Part of a small language model's weights: local attention windows.
Each number is 128 + 32 x the weight over its row's rms, rounded and kept within 0 to 255. Layers, rows and columns count from 0. Numbers have three digits each. The size before them is the row's rms in percent of the matrix's.

# layer 9 attention query, 64x64, rms 0.105, rows 0-63, columns 32-63
091:141143135114102157174165101113140153133089101138117090106054101103111111063127101151110117148144
119:201130183148172053108093162105096125120153174143108157150154147179137111168133121088148138083108
116:110106102078145162073107110148153114111139108116117111087144086078151127140114138146149159160141
135:169162194175154096162095169084093157127106154147122167178145161174090141159144145086085109090107
087:127175163158145126098058134102133163162119105164131176080151121167151176184150221095161118107077
071:158069099150167095117072121131163081126143181173111164163084162159126051143142153110142113141162
074:138124125070168183118172143125140088094144100112057035146085106089139155124117158125130084121131
072:109150106119081154139174142122110158150141059108170074070152134140143187098083154129142126129072
205:113124069048137131070118191164159102124143089145136146097136104113160113127121092122159111140114
156:155130150179112107181136122091098141137109166129145142158128179166079136117155124101076097089125
136:178153186161134089177106158076099151129117154138125159174149155182108147149135127082094112090110
178:151151161172103095196128158086099149149104135141131146163132150176094137124148121098097085101115
078:117157128122079066140163091172086112114088164164110104116102061152148095109178102092186107087179
065:160083123107109132111158092091115094145148172067114071084088102082172145052088103167106075115177
073:109120114175172117074080111122153111070138100086118124158118130163188150164112164107162117138135
071:043092092112109097166084157137138118175136089175183115148128135116048116133154161126134093162092
103:124142127064105176191135164089145171137085087124127179118142132096091129121142158096104127169082
068:102115110109072147175114120074165136183084094128128151099131127105119104096105156118130072184158
095:076154157192155194125034125122155132147130133159150098121092140143143155162135169133105114166119
103:097121120123123167176053122111178131152121145118172131136103148110179152125143136104075080174164
092:153118115107091099148114129074157156154113155154152121071086089100169156095122187105138061114128
068:114127121124094162158184146117117122122121121088099067159113137081142085057074104125142095122166
077:164132157146180052073123087152120104089134201152078131168109091147187141152170091128171122077161
089:123089113089093115155121174113112132137080125101214164100123099124094091120129149141089141141080
081:127146177156117136101097141127135160146099144182147188088123155174108172217104179148101135172074
073:160114160209202137061106096133129098108147174103065164180112154131146110133116159084140144145179
088:124156152113115163167123152125171194141105106163116221143165163125074107151150135110094185172096
079:101110120132141090144091182092146151132118095118212095120151116117151118095104129142101117073126
073:089180148131105126142149100120086166130097104154112182101162121124108116144136173070149128159097
086:090119123125118143210093145112189160084101119104191124136136111106162137110104075155079141135136
095:122145088145115127101113162123165133106134133166163116126109150159142102141120185106132100122129
081:124114088158085118170090124148100123128120092104243076111133072134092138108169134106119130109155
127:157119144116174115132131099146092141126157094119075159131150134099138139164143103117131149161095
169:204152143125163093124109172110117099111146182115088180159129138186137111103142127086140125079130
100:113124086078096162112130135163177113120105111139077148078116093099165116154118118127138154150164
118:165181195172197121152088141079082148117112174129133149177136144159110140136154132104101116084089
077:144189153144154133141044210102139155117089138172109155116128100168190125155170151074140116114123
072:053069149160128117070154078143139110162134155140144126093083157141102145120094176174118151136146
078:177112099055148120155151171085144089123130136106041119136142111131116114113169095133143124068101
058:195127143101100138168084225113169119113120095132104133147159143117184146130147132080132080155055
214:151118124097133136103097178188139083101166143120080174146108157133153077093143134075136117111145
149:119134144170115108144155094078090150151105139146187107150133146160083151133112135143114103112122
138:183170194160188113157090163083092148109133170119137144188139125163122144112159129098109120084105
172:168150182178172111160107152085085148112146153112154122190147143165103143099155127115106111089095
088:089168109138111107098141129171142157124094123174134174099093193098141123092148122088164090155198
068:146081108091087114103162099111132112154179157085153067150122112095164159091100151186118071097134
072:189142126112180124111066191135103096153129135086079125161113113206126059136162132104171168111173
067:051122089129111149102128098174124134112157122180182164113103180163085103145106176110094114111081
097:166152146076149140190130198082155174101106099131114184111156084146140105132169124083115135148112
051:107154193127110156106147127132143106156099072147135194143130095192159078118112167152140112158098
083:088185131171184143070052112162078072139123135177113102125125143189106140125167141111083143077115
077:079132150127130145120104123153096196179177145119212049130105126114143151101155135163091104122181
070:143109113084092089150157149108133156176092150118140137087154114141140132139099155115162123095079
051:127112105119095119143150137130151134137113089104100133142224168101085072072139130173144139122137
048:097137122106165107101115082160103160189120194132135115127096138135142108107095109157211148133174
075:132118122112112094112165164125162112082128119143191171107109127124142136164105181094074122132133
060:110140142192124127097062113156074149107116145201169149122107186141096180144137195112086108167112
072:137113120155151125088119077178088089129169125112127129139139177170093090114111167118134167164146
076:128180144147163165189141136119122143092071089151096195113167111172110135156158085071112184192112
069:074138159145125100119135158082153148143101116149161081130163093063149142144105124207105155087119
065:147141147131089131172141115140092155081158078101141168128148131068115048134117133042113136151085
072:121158126130171118178111154101109137151082111119116105151147069136117148136135059169117199113147
081:090134114136127132093167107139139092136095124135111114079143177126098159189095121138138156118099
077:141142094132116120100169129195100121127142082100210108118116131175080105157089093076138145086154
# layer 9 attention key, 32x64, rms 0.105, rows 0-31, columns 32-63
133:109153175169136086182095113130080160166103135111128120193148145149098140167141175095095097092102
094:103150179136129129140103156116113132118130173104067076197124186130115106120119147154111088088157
071:170151127096141139132119133146149112142065103144107166116114086165163133082148132090155081131111
209:120159176180141093154077156107104117149120173123121119165146191152102109113150121112101119096156
080:114189178085106139199142138142139171123063114130114154140165117180079111108170103143098203136153
085:177115112136096165091121121140158158155136126136149127143189129101148140077126122119070063126150
077:117108110172094146168054120108087107130136175141110118096121116082141120124091124090122151135173
083:132110126148166111141135095133067065074144131133096140128103103124122051192145128096144161105129
105:143099074099148161079156143124165120120141100155161180057099089157129134115135127119139132179111
166:105130150176140070143094118093098139144150162125122120158165195123099115156128118145085148090126
177:104141175174132093144083141106099121140135171115114102162146191128101108142142130135090129092151
078:088122137151107128129147129123114146103179154117132090114126154068109112166089102182099174122139
093:138114177151111161132105107102172109159133108108165159149152158147103152147143211108082184185101
084:072131106151179056136126130162131128151112146149156096187108090155144095162130112126152130124121
090:143132139150105163144143060130107171157156156159118082106148212087106141140125134178101145106156
080:199123106152155161116141102090135148089119100112106153076165166096140170084103112119055156111174
090:146152104124055099088096118137124099157107085173129162053177114120065149132093108121112178103140
065:154195119130140120075076126153124178144108140169092096084172142141091160174109120091066190086142
078:103178170142138154117181159131133172154078106103165080094130157150100120133134172100142140180180
108:153140159201126098076121089121151126181090090128135101118160118118098134116103108165096140154127
085:117134106145138102143108127130128115137129082188169126162177084132110107156151044145056168093153
069:159113096146129135108074067131112103175167118174190115084063122106163153190093132115136142137129
068:111113175117083149160098113101161176145180155098096109187129199137131128112137160191089118158122
091:122148100152101096093167129156148143182125063163165145097196090179114174122136120087117117119132
080:131161162097144148148175126136171126149078108093183117114173094173083073136189110117126082152145
072:109181128089121142156171160169131144174072136159229104147088159140151103145152129165182091069165
086:107170108059084123101116198138125133119089099152149162061143134122062143091124145117164114082116
079:173131136159108154154105101138118149132182113100045131109132074143172208089135050118129126172142
075:175142132134144148150190198138200070138071104122167139130090132161134130174151089160117172096140
083:145111125157103147065113096103099144147214134121045081070156148078081190124122120121143113146126
107:175102112154141138143132143142115133141130111155150130124142112106149140067134102115100100100129
091:132122131163190119123154126066108120073151129135091149141129177080170187110120129137139178120104
# layer 9 attention value, 32x64, rms 0.11, rows 0-31, columns 32-63
099:052140124150106078057149099146111111115192148154148097146080122152197161142101092127127148122131
093:160121139114047131111154147152070167133137116110171110094110178152103156110094099162140065133141
098:091195159119190069084114128147118150103149117108118147125136116168185146098212147096122159090152
110:102103148164047142118147144177165139167167151144132144104176134118083160186148142193161210142071
103:119223179096115191125093138159159138191139084106099107099176140155109110148118131130097189127139
112:131076093182110118136132157171105170112121144100137062157098132143068130091125069125105081096164
087:101142119131161142137070105114153116171062170075121141084118092144112132081123035156118186107166
091:136094092158103112160139170169173075098104102135170139125060101097155093130152162094100152155177
121:091159151149166132109078131116166125127108077221083127093063078109164113185090141146094174136130
085:101174155118112192080094093136141130124099100143091139136108171178103166180126153183126131171113
085:105176132135107202125101111125104083178089097095096089083103176110084106130117085109128216190111
115:167124134137139107047126132128196099085158094150117174125140153187156164214130162059111147129134
109:081172097152076105110127181152118163135085085144147109126110191133118076164145112176109161139124
093:151105176097136120095108147132168118183113090168102128151139148130150120188088115193118110123080
102:173145175129205146110083153159165120179092138154185100115131150140145145190135131108128103164166
095:064070153102073091121165098124120197200118071170086108113195156132133131099100113175146131118136
088:143108107177159119098126125110156074093089165124174154151104158141075089167096090100115133100196
084:091103173160157166121097145094145150165021123098121165121162098123116128160061112159078146159054
103:091139130138084108176136142132109188174088061135159097147137087097152153147178026142113113121129
116:070161084115086144144127139130150108188071115114110082120198127143108101124115119174119111116093
100:116218103149086136137122170141150216146095110171088092161128140168129184180168149120142155128170
100:173108123114166117119181193117182108112193139145130153112083152060075110068192052102103124156161
102:149139144118059099140158122132089163125142138085170143119135144147165204158098168089154055080100
091:158157124120158150183130146109118144097159103039172114123160131148129106157125084091127105094189
089:103112168081165140139136155175159153169171170177131108111096132098112016174098107163150155125145
083:175216153091125158092144098166169179141106142136164069132121113165163150125149158154129104093117
090:136123137142140129096216105082134072069168100130112149157087169134093104111127134174166129159136
104:123125189130174154096090185148129132090112095128149141123134141104108091143134074087183121133065
088:115075098086108165160119115111092165138133108104133125127089159116091147128117142099114145119137
094:120121116139171171129110122108205125147121128083112163113100121113194150083135230117140132203145
106:117112031101072150152139135122144117117065108086141135156116119116088110126131199034104097137174
139:137093068089128122114184104137071154122141112178120145118117112129084112209098116112150093123083
# layer 9 attention output (transposed), 64x64, rms 0.115, rows 0-63, columns 32-63
105:171112196141176124072128128175168117169123125196177134141096068154136155182139181090106076133097
098:148066145113128088099167116137113105156163090118180098134165114143093102107107167117116126122097
092:070164200126112180175088126152143169143097054159098197113123094160141151126137115105104147157133
097:142141129119153139079128133113148095170101106162119115155162144131155099166085188142129109182113
095:018139148108071131167086151155147158120062119127120133147099143095127177115148113146104170189152
097:077125106130126137106200090141116084117127128156143133151066143131101108107135098127093104136149
093:120155070125105119116152129133132145110106092100151117126141068119116123125159144099097094106166
098:123102112119150146146129190121139136123127187147148134055114131133102096180157122072090096142147
089:142134134123140125166125150136120089135105101074086107161143111122156151126116171108134119127125
082:096169143153173126110069104156122115118151154156072083155111197146193143123132115158136142119113
103:076161065135120148091139171117162125131180124143185133135131215095110142148123173149139107164111
113:164139187198172173125077093132118089144094131154113141179109159162109098189138191093155135165112
109:097138104124106135126134125148171111151118057158087155113143167113094121149133139110104140168084
098:190069138200158130107131114175099095128131149109084067131094115169128099083105136153202132137156
096:144056179181120138123118105141104089161129091115147106131139103112136118136142171076154135099135
087:156142158097110098096097119117103168183137126092187107127165115096123117111111179174130170150107
093:108117119178153127121158094118078091083132163073124103142085162116129127082126103105122129112181
093:112182143136113135162084125099159125113054115112110138191116108091151130106164095141114140106130
091:093111061098100113127118155146128118101086148130122118129060072084131151059135138125115112127157
106:205081099154115109129139087165127116149155113108090147092151182137108111145118156136163142148106
109:108144125087105171127136100199135091158078121090066124098086105125131098101098135137132121172153
090:088114089127091155173113108114115101120103099079185120089126207089066059086125101099143146127145
090:177084132149202086087128139145171105120149174151115106194114068153182130152139184115150092103139
098:174118099106132127111112180124075116122085127092193095072153042115123176135119115085146126093148
100:095117139147121089124131121133098105139144113121167085109166103099112147145109125165133178134086
113:155100200101144099110121176165106132148159128108183110083146052139131110097122089145133164112130
111:103122105116160127056152091201112123113195176150130118161097214133139124133142123144162160120126
119:120126157165156120155068193149121122118162133138197155172124173118154126146150115142115171135086
099:122113120139122101120084105120125117136139161151185149122128170142107135165143186124093100163131
093:131086101135105112152071140100178140156126109162118146061146077151097085150150137112085112111156
104:192104091120139152161182135127133104112102155141100185080118180165085085190146110101136077134161
054:131125108133116127134122181075168168134089129139208166192152122106138131124173160117060097125106
099:101119208153183136103105131146131079098144191179153188114093082110167131145097177131099118121134
102:140071147104110094053173104166112137167182130150189095095157144161118127153111177152108109118103
111:084177183116119146131090125145144176144057072150144121106134069162138143169122169152128173178134
084:158125169138111088111139112172094102093142147107142109149124139129193098109126155113150139125110
104:032123153112118120115092142154098179173108114150103079108116085158131150174092120174149168124080
098:070125125125093147069182101123135110113143153127170130120098213119084126124106161135068089114153
109:070130096126103168133093090120112151162075131113134093050132111122093072142106140140129144156144
113:146071102121149120177164159149129083105132111134136145118124112104110125157175123046095114110134
091:174095080108167140162095168102118093149114122183129116119127083135175121137133138124124126116121
101:160144101157153123128080143112100088136135141098118094159088092145168129131100081126182145137142
110:130115067112126116128128166137146100133165112111138093164133150139103109191055166088149141170080
107:174160160179174149075093120130107109087101129122149096217125161179116122192118173093147117166100
095:110121083120094137114124170148164109162129074143149100156135176109074102146118145143098151209096
088:222063146135121118118105142111109099097145142097120139185092081110190097071104127138158079108173
110:225104115186139112106115153157070089102147117070150105142130108111121116112136099109176136095153
098:081112127112084101092137087135145150138205141140142134103115141113171139066138122202090120156129
108:169127112187125190113157096142091098082141189065176085200105179099091110119137117109124076110167
107:105137116120098150134073132104132142134123137081095118213100107062112099095144070155126095141140
103:076103076110085105133143197170160097130131094100152151169086166096146125030133123078116111151174
102:139085041112074141176126085104117114170143115078096084062130131128128145076090144167166144142147
104:121147142121113134101134175149130096110086125127102113155071114144151129134096114074136132118136
109:098116085152137122118161112160105123108116113100148128055153212095072104138112114114138151139118
082:157117171107175112102117176187087121101155159102158136136103136138177141079168087114128104102149
095:153088133105138115104107170135089131120079162100193104083138119093111085143156091145109117112148
089:106080134140165110149141122103140112154159154139083101082175144113140118156135137170104138074082
124:154132177114127094148148116141097117153103114101131101072147029168149165119090129126153177099108
109:138141152107170108065142088153155092101185133131110145190090241179140123133159162094125126136124
110:101075150146111078103106198171152126111156090125145139231115168127170117125139127109090152118118
097:092079180144157080098059099105152148168163109167090134154107107135144139173156147137099146136142
125:201116072099129076155147152079116108128128111144139131058160079134122123181123128111135122120131
104:132115056097140132128174183091124123125115141100103156110114182127086128124139085061157100101135
045:123112097141130109137141156136167154155128101112166146117123144116123106045168074108085145143133
# layer 9 MLP up, 128x64, rms 0.141, rows 0-109, columns 32-63
088:091114111136132123093082145137066084107131128104215131152120141142112129162119125157074162124163
100:164162149152141139199116138100083148153091059156090124100160120180050123121146131128171176118107
106:091130149131074127153092176095062134126071118161131133129115168086132159152129138099105128152106
104:119215178114149078127117140120133080146107080188073182125160133155112139119154106111138102088148
085:178088154183118148154100152128101179072167187141111072161115161121116124088146067124152102120145
091:168186124101094122132118185131107105162065062107125126113107131156066102128173169104118143155076
101:197109114152116067112140120086127160105143134095145202148155108159105128122154175087134089077167
091:113210079135144064125110108101109054081058105137089135160177152168164133066166167108187123139107
098:110149165110114131181088100170115130109092111195096130145117109176084156142170135144106117128166
098:088151180088182103167098116115110115152154088182128127130100144161098146089109143120083170059124
096:096109123140193091137096159102087161128089201134138105173178095162070112102105124069107097139166
099:147184099097099121128129176105133135168107041166128148140158162158063093134157153115099158132126
097:171177110150152120154127127082135123125045136163148137115172124148100147177187078154136152115083
085:090126152144134137152112133150162165124120212123114098127091144153149183087100105063129060074119
097:075170142076112143108119132143086075101086072189144113165140106137114150158122098144110068092065
097:142138137103086112136127112105100150130094085104164065185129212178146119125110184182114089102141
093:141080134142147192125085172045117169132143152118127094092096142123095113137105147123107161049164
090:132105144161136051103131125095155143105122104165154121152166160124145149102146143181081133099144
101:080091139140084106098099140111157163177058156138092110162175156144123133128114120162151152147102
096:130129129142118139122099143148156101157149081082178111139112121133138083047166119134085177079113
093:136087126094171154139106173159085159116132125142058051139171070134157089120147164169119076135158
118:097164108174160139144106151072113105168132107167091119169147118155124133214129185099166088132108
104:169175117124124175207120084122124089104137157182119147169134097115095095134100162081164139122154
090:108116124069143113155167175129145132177075065137133089124184096149175167152116086132132147082104
084:141162112126088080135088130167095128203156075170105088132106171150161128131121106167119137163115
100:149141158120069140143076174123067168096114173139133132161150156140087114167129149114121116123171
104:114144146115113112096110092101111119162191169155061190171078167178129107156072172136146130107121
106:149126085152140123186095141111073128137112133193101174114119138125113138182148103132105143154124
129:170104113131118084087121127087132123161120107143136173201186129137128083153091155126115116089165
115:211152122147136105194116132111049119137119151112129123159187096193137115166134134100144116081108
087:115150131121134101142176068148131171163135179127093173133117197115073113162171169139076096152176
109:121113161188094099169158135121144154140128135164130140142145158099094093126119144053132178165193
114:115159145218082094132134104108128189133107199114122125173127142127081093143120142105148145116156
090:148129222128112119107125183132131114138149155200110049126129181119142099143143120146120117111183
088:116179163112068134145120101167137126103156135087117048141142211104104166114090131196116142101145
082:184185179142091140187171132080143159116092186118122174124124125138113083151131129162148130143107
121:111146126175083080136138129144130110185146089173090167144180102122123128114138114140115151144136
098:051072179146142078112100095128100111113152210126160097164065166126153172110109111161085082110127
102:125176156158124134181107111141139132186103084181109147113195116154051102201143097112075165158080
089:061087171150139090147103142107131174173078127190127147145155153085093102136090162178110130109133
115:179105151215152129174061127100103136124169141113175113133128144166150087141112147125131160084135
108:104166146162057074141139115124200142110070087083120112169181143178085099195121154136090089092154
093:174166114097170060151127090094103141121196114157125105151055135123107131120166128126072135115159
107:084139195151103168124147160109110124138148203102141133146145156138113113118114192086104089121153
096:185192142156119133166161124070171173105124104123077155127166161138094137111140092058144128148164
092:077146121154106107150114116129166172110119044116152112204187183125095134166128129070125109126123
105:134127134126123131153060148079113176173131119149117121129199172162132132152165145116082074107170
089:184132158161124056155138150090170208114129136104074090079135089149143117119085109112190129162113
108:085076150106050120124092134090118109178110107106128118187156161086135174149119122117071081126148
106:141158171086128129157152174119074204178138094113132136102163149123090125128135109131127121175098
127:132145182148178107137064164134089110140145184106108084156144119176153146194116120154090134115075
097:173082134156128057114102127096110124115126226088151058128095154165180125133072073094152073078116
096:139212084127106122148132160125128139166149123144161090145091137119064151104157108128068103108121
091:140126110124082092156142132164094152139066149132152124164180117077128133169122188047133044139122
089:137129152138112099120137165157050105088174127092121070099070141107149090144101108136112125073144
099:159173141164147102109127134106155137185088085137106133108211126225135109166170101097118178094132
101:149121155156134092111142128130106179124100112107145180133094209216143152098100127064150084133070
093:144163155163062111127117189161199179111144205104169127147127222102109114100139113131125105089155
093:128117202143121122106160117136143131149152175099161142123096171152135165075133119143106134054132
110:075140084160116157163130093062157142107126156175112177142127129199110150197129122144096127094184
090:114097144157130098093102167163106121146169206109110061133089113115136137114115095149107141175145
091:144111127085144162124133190129149074149144131067081132142082159145142167124117112123135089134064
111:177161131172154157129098108168103091127123108150128193100146192198082145189144131120093106124145
108:113160137151096117161070132116114128140149102114109109163145176132088106182155092166091107091141
105:141124116142147122174154161098172149073065161106108180141135145094103121117148139052075109144139
097:164121159149110167112118136082133089193126151102109172127170101165072099151104218149095173109076
106:078146159130100105112151169138123150141155155163144150144121206132115108118136109140077091109091
097:097131163138107203114104105156150152130162232121163116137116150152081094217081143160140105142170
094:201128127120124090134113138110119146121098170173144117145169149089114083079106158138103124107136
098:095143164235125093108124101160124138108119109170087133162155183123097145129164088065075096087134
105:131110095121144110136135119112113128096104098065140166164100153093123099156150207095136130165180
116:211177163171105114130067115129097138148116190105104105114139167204121102168111126110145109065106
111:135181169132143112112139129079092155072156147098186099167108149150146157098097132101101069104094
094:145120186178153092148184082135128123112130130081147150128099117129177136185129182141097122118164
086:101088131099133099155055130126143158153142192121110066121196060114146135179133114106096132152108
086:158125187164132100129139133122096101131142196164116160132105155209062132136127198115200123164069
101:096110166164074167152106196129110152146052138159199126158178164127114135089123182148137105166142
105:127155124115162140147160174105084149169065130129132153136127186088088119109206142122180132129102
132:161145144139115116137131123146107148103162173129100130147157111186107176121090185086112169104105
105:135143179094115104149087119099136178156135131117179111126110092186121154162128106105071118148156
106:207246135164160145143143105067131174068133143149090136113107150127118087106124122118129105110083
094:104088146151111127153101108126073122176174140138054080162124174109120093159104081157105126104132
089:138115133135163128096165149086134151115129065130157112142116168150152120104122092096135122122127
104:154120186157108081140138133133039156118137187120153144117153133172115094137144096106110081093119
103:105174200131137115142130122096085175139151108104089136117118095160104143130124112113105155118163
106:127187143168118092107079167073104107191140131148119114149104110172125165170140092139147090127146
091:108118107153156083128096173062135146113089119100170097150114093147149161122147057137166102078197
101:084173142224137086117151083078157133123108118133112150146078186130101153144077146136155155135149
114:164120149115127131088090137120075125187190140077115120126166167228154146115150133112087144127089
094:168136151186158085155135123113127110107133148082178104143125156141121116208097140120124129093084
093:145126119140093154146098106130159161113136178087120182161054119172123066088163150127081126157179
095:087093152194112093176127122145127126075124188143153122125085125098132151200146117175110161128128
090:126079149101107102104049147129068145157133199104187115116145163134109110119130152167100151122157
121:127145138180159051126137156111102153109068104154114094182121174135112144136093154118139112060147
112:183093154162184122150096109080076088144164135128123106137166123150115101146130117145087096133057
098:101131174094060125173165140108100146062159143141176169135140155119089134175132100073150095184145
091:148062174150157081125129136159099141142147181133081106144124157130092072099068100147138094098150
108:099181181147123138135090135139048176151150102150152102156191130119047141161144085078086085122086
087:094191146156165142128095135130119091081103117071107120125147160125133044171163112126098137101119
097:177110145180103108162180157102088151172087074125109109097161109160079116146085194121128141084181
103:108099098169114175114106135084157107153128171057146110218152152166151109170071085176124120125134
092:139110129159126147145107167079130104130150130104140186151111107140101161129092119127087120143131
097:106107164136092084133105143119070142077143119093044081159181128148083150116155131141084123162185
127:203117149158125121093155107100106105105127112156163152159128163179131156146108211067125152148095
101:138164149148119079093126115114073113161137166148190102121107172154081163126079089103127127113113
089:184088150146181116126107086092110103084152155151055206159137112102126132172116097124120089076071
097:091153125175170124087150080157145161101183138122119129140168165156062134131147072164140165075070
093:139165150134142141143103068140116132146144172089174131101133124136031148129164153132144139143162
093:149076115166157094139111109103057164138131178131077065123113145140156082126149142131134142138183
112:184106117139075098192136141102101173146118113115099106152109177170135119075102111103096164104163
# layer 9 MLP down (transposed), 128x64, rms 0.13, rows 0-108, columns 32-63
080:144091156128128155137118214136119137111139123106136141146155148102123107121134102118147112107108
093:076124146103116130092172085158162096130184145151107124117065085094143167156153156108107078100147
100:150141135134117139152132118116115060060150216110088091152185090141113134150137110108099139125146
115:077148200166105111125096153120141141193132151105117150176110176108117111186114101120130136174124
074:121136087123128159122134098090133148148147074165131156111115121190119122157176144120142169175100
082:092051165147170102118173073166062142121165190142115118140103106091128135125101156171113085119127
097:101137141125084061101159105167142120178146163104116080128105158164127114121091205146106130121097
083:127191134146068066083139133092135109163174151083117126083189089135110122140107107140066164149099
097:084103091114109141161107082134170078098082125096123152172123127182160088110080134168129106108169
095:115168123141166169164152103095100097113151122144097095060076145136124152147114111133147120090120
096:100139081124113107118106116113157125152139137115117088130190120159132090143106143139083137171113
103:127059140168124122125100084102085140115161190123103070148090143119203142139092109146150098092122
104:123111148107115150114156142097159141174164088137107121064167127145095122176144126139079210132102
082:105085119111108137091205142140185084192078108170113141135153094172114127140129127165106173198142
096:140112135144114121195164085121099113122154162160127105133122186159169113136187091141105089144100
096:117130122175119148151122097136119124204150065167140154047088141187167149140116090144064124123119
087:097121089078116114092156133171125080125102102110154142075093087104141149147136168124156141110086
091:151145147091114126135139108122143157156083144147076085091129167097096114205082154167144076128175
098:182181105126159086130106085098145116085069148076099077116136157147134124145193146075148118133188
097:065106131136090106100165118148126117107106139043095175137109073136152088089141149103163204092131
091:131106107163132156112096077191145102132074117103150086135179135090156126194108117175091097171100
115:057161120098089104145139089129123122151162082070141106196157132116129170128134174107138146150119
104:113158071096140098156169122182152139100118102094070126191127061110092103142132134113175147125130
082:164154121212143148086097075081177124104093128160118140153128158098102081195107153119119140147096
076:076171104206133142122146138157139096074192196135141147106134147110121176152098137142104126103155
096:119112042134128139107152087131163131108153135139131143120148103141122155149139119146131154125063
108:120168107105173106138163146165094153139143125161151129153145143103087133134157150122102155144110
115:127123179149092157118116129145128134019163125098129106099161167106132129191109152179126086095144
125:166112111066077118117151076102100125173141165103131114162069114101168094132110123136122137146155
106:074158139133074177133147126167169171187147113139144113109105209119113094087147141163118141153140
075:155148075147185118112109135117135127161132143090118153094124082093123130181154106213145156121118
107:112140198166086125153117160114120134132107194072147141199163172090102113113127123096112133155145
112:094082188116150143134119154139118143144124174140130144085080142181194103086148143139151214160110
081:160097106131114151131162129120120147165070085129088119155106178140129171146091115099137137141123
087:170116110157114080164119143162101117112070148174086170167136161137100142123110096116165156169135
074:143175100130140127134174106172104141132110164108146144054139090099104088098144185145135090182136
129:116103144151189048096177122129123127151145109172181121135159079125130190186093095150119157100141
101:153214120100145127167147144123182105144106061135122148013140139155067130110157151127135194174118
100:125078198132137122111120096171152111184184142175089148117138073156121116190112122101149091130127
086:120083135132123115107139093080149137135065140127096108087111138041154143127098163117147152139172
111:119084153143155100143111095095164061159172086105142099139137127113148148170130161143101167131147
111:108133144144176170157124148134137120146161165162119145082117165106113079122156115172105062094085
091:077227028102147131103160139191092120123180128136093118143103114083132138194134116124113150148126
124:072130130134163120096168154152106153097160165159103100092143130087165115143124079152115130116184
091:095129192090156128148106140196157163179120204132103123027131123145083093149158138102114098133146
095:118137168120204119086095127136125159119103132127068095192081135080133118138113071154156185180117
094:102119099085118170193127088143085140112177129074148147090103104107113116135083124110168149150175
078:092161175119152129187189122149100109129142170167142142078098114149126064096161180180126125166093
116:140131077191163143163107046105162128123148121115093112109080086098087144125133154164100182125132
113:128134104073106133161176170151109141173137067151083172085143137120110174086124145149125147221125
143:198160158138185105121133204175087123107097148084178099167124106152190136208101077122138133109115
096:126199074094117161159094124125113145134098077159124163072149105154080104176108133103110137152126
092:131138138120174147089104135143152133110113106151159182171101106155115034120114092157162097171150
084:135108110167137097144157116139207158132115078120144087116160066114102138156115097113103122090144
084:158127101190114110151170113117118128123132046124142127169171087156121155155123117131121086093098
092:150137121125128146162123101144171148128135096128154122074126095126123135156136100136083133106153
085:115073121127114160097121100126156148120116127116060171075114119123164136104103145087130134112089
083:126109175093140081147094051154137170113134131151100154156062148107085123144161122135192093102094
078:106113097120177120074082101061143102125087172118100109072120123114171127153078101057135095128091
120:148123130070141083086144084126122152122152108161126116042149087108137117119090154142197104127087
090:136140080112151151134091079080119197140152141173062183122128070103100170111169118144178095079095
084:149134154157137149160120106121150149118135146114170147133141119086079102091120142193144142109150
140:054073097162115112090109126087137110086168145137054114105105093133198138100115095129103168121128
116:147147104148097142110136103130184155142104102124129117115105148106123137121128110137108123113146
112:097157119167142143141144131159114131114164088080110192167190117165094116149115103121081194169142
092:136127094122120112168137187126152219162082105113160084152126135122121108113190054100099060102144
114:127084163114131167176112111132136130138112143147104141110093149114112124135102185119155132113151
098:068154153109143113141138179132139164147150098189123158139142131123097086080168132099195147143124
092:131099137115130130164121135131188101094119122144166088134074162143117109131031132158126152176097
093:171133117133127157130153172156092116128160091084172110143122143128141128109100139140120171105147
104:183211077164142109093120157148152136149138152124137107102110069104155139127176100136158133115127
109:144152131145114150144096139094175102148112129094135127115141171151181121138089152112143127090158
107:161152123145089144136110109113086137174118135072126124085161173133072118115098145139145076096091
092:031169138155112135080138165141117124119150149170081127131135163083155102165123095132114168188099
079:105181114149149184076099117138095137099126150110128108137151142151107116070143092111153128140104
080:143117121116125126155127135147096169110135159036072095068151150087161147056100135155098137097120
101:169125142159066158128110170108055149118112144090097126210137152129130131175128137141129159156157
114:136097149081144076164148212121093148153112108141149151136166124064089146087111131130153130143131
181:115173075155116187116164156114182142174128118136096114152072124095166144137137153063137146133193
105:096104108068117171117123091185121098138116176096111160173117158163153169184118141108152131153118
124:136110119136146119164126132096172110087117177148092110104102117138159111134030117137156115103146
093:130170160168108125125157156147064130148099099116160155082139142169101118118163214082108165165142
087:119108150091117143163086163124077113147140124146113098148120183055112118084091169117091147159076
094:061120134190113118102137123116155102149147124108111164076109107106146148111123116176154114113081
110:105063131129101143132182094141160094118129109148050134096103125120070105151137111164117131161088
112:186154155121125146115105133139170095110067168145185076107138153102110084099133125148153112135154
090:116106135118106161117078167136089142074205159145106106156121108140113122162120116147139146101138
101:148094146148126110117115103113161125108118161175136153016113061133120155086122082131116068076129
101:144132064109139163113136161184141158076127113096183112105138132132131134144067133131134097146144
088:083088087061157119153108125164111110126094115108108141094143156130113081149079141125165187112070
099:125101106092105091119183091106119159117113131135174175186153132150085074144164123151120108158113
100:126145120077090169158092123147070095148157114088110103066105159121121128147079145125110078148126
085:144079125120142156155099129118134118123138135132089154095130180118109109176114118115154181128140
134:109131135102123127077128130104133129129098164159100220086168077065106154128125155138168146133126
110:128091132139144143142141127129155092095156147149080181101110063103152148159153125141121161118100
091:155157125139136139053118134110110171163068161046137101153147132135122136133137145115125139147160
088:173116117123127136172094161092098129156085131136100163116157167130160129152080121101133121138129
115:098159135106097168138082119122124169126193142168142087149154106154123066094136162081146116116139
073:068079079165156187185115110142101124093168119068135094134126121102155117059141106205074108121165
096:096122179199139168172185114192152160103132101145085140100115140119144099138139107159109106105163
108:109149098132099141155152093155132180121151130129134153082127093156098122104191211147136128107138
085:139154080142109137093125086111121135137113142064057071188122114146136144096130162091116126115153
096:079140113161174077145112157130149146128158178088106180133126131096148156133126109177144161172116
132:121143134099108157090131070138135119148195138103082102128130077171146189118138174111093166130172
091:126108140187123138145127092123071142132195102138133119106159158089116137095111102192112149152166
083:119121143112085167143116143154157136152138133095159080079108150086101110066155089167089117133184
093:126068115141137074120058094138112197123132094107128142124122141175109157068174164168106157116114
087:113064177129100127114125155139198137112151107126150145160155134150049109113178103189140142115150
095:087108129136145159149131153172125133142086105123097098247139114131133118165145122154137121193174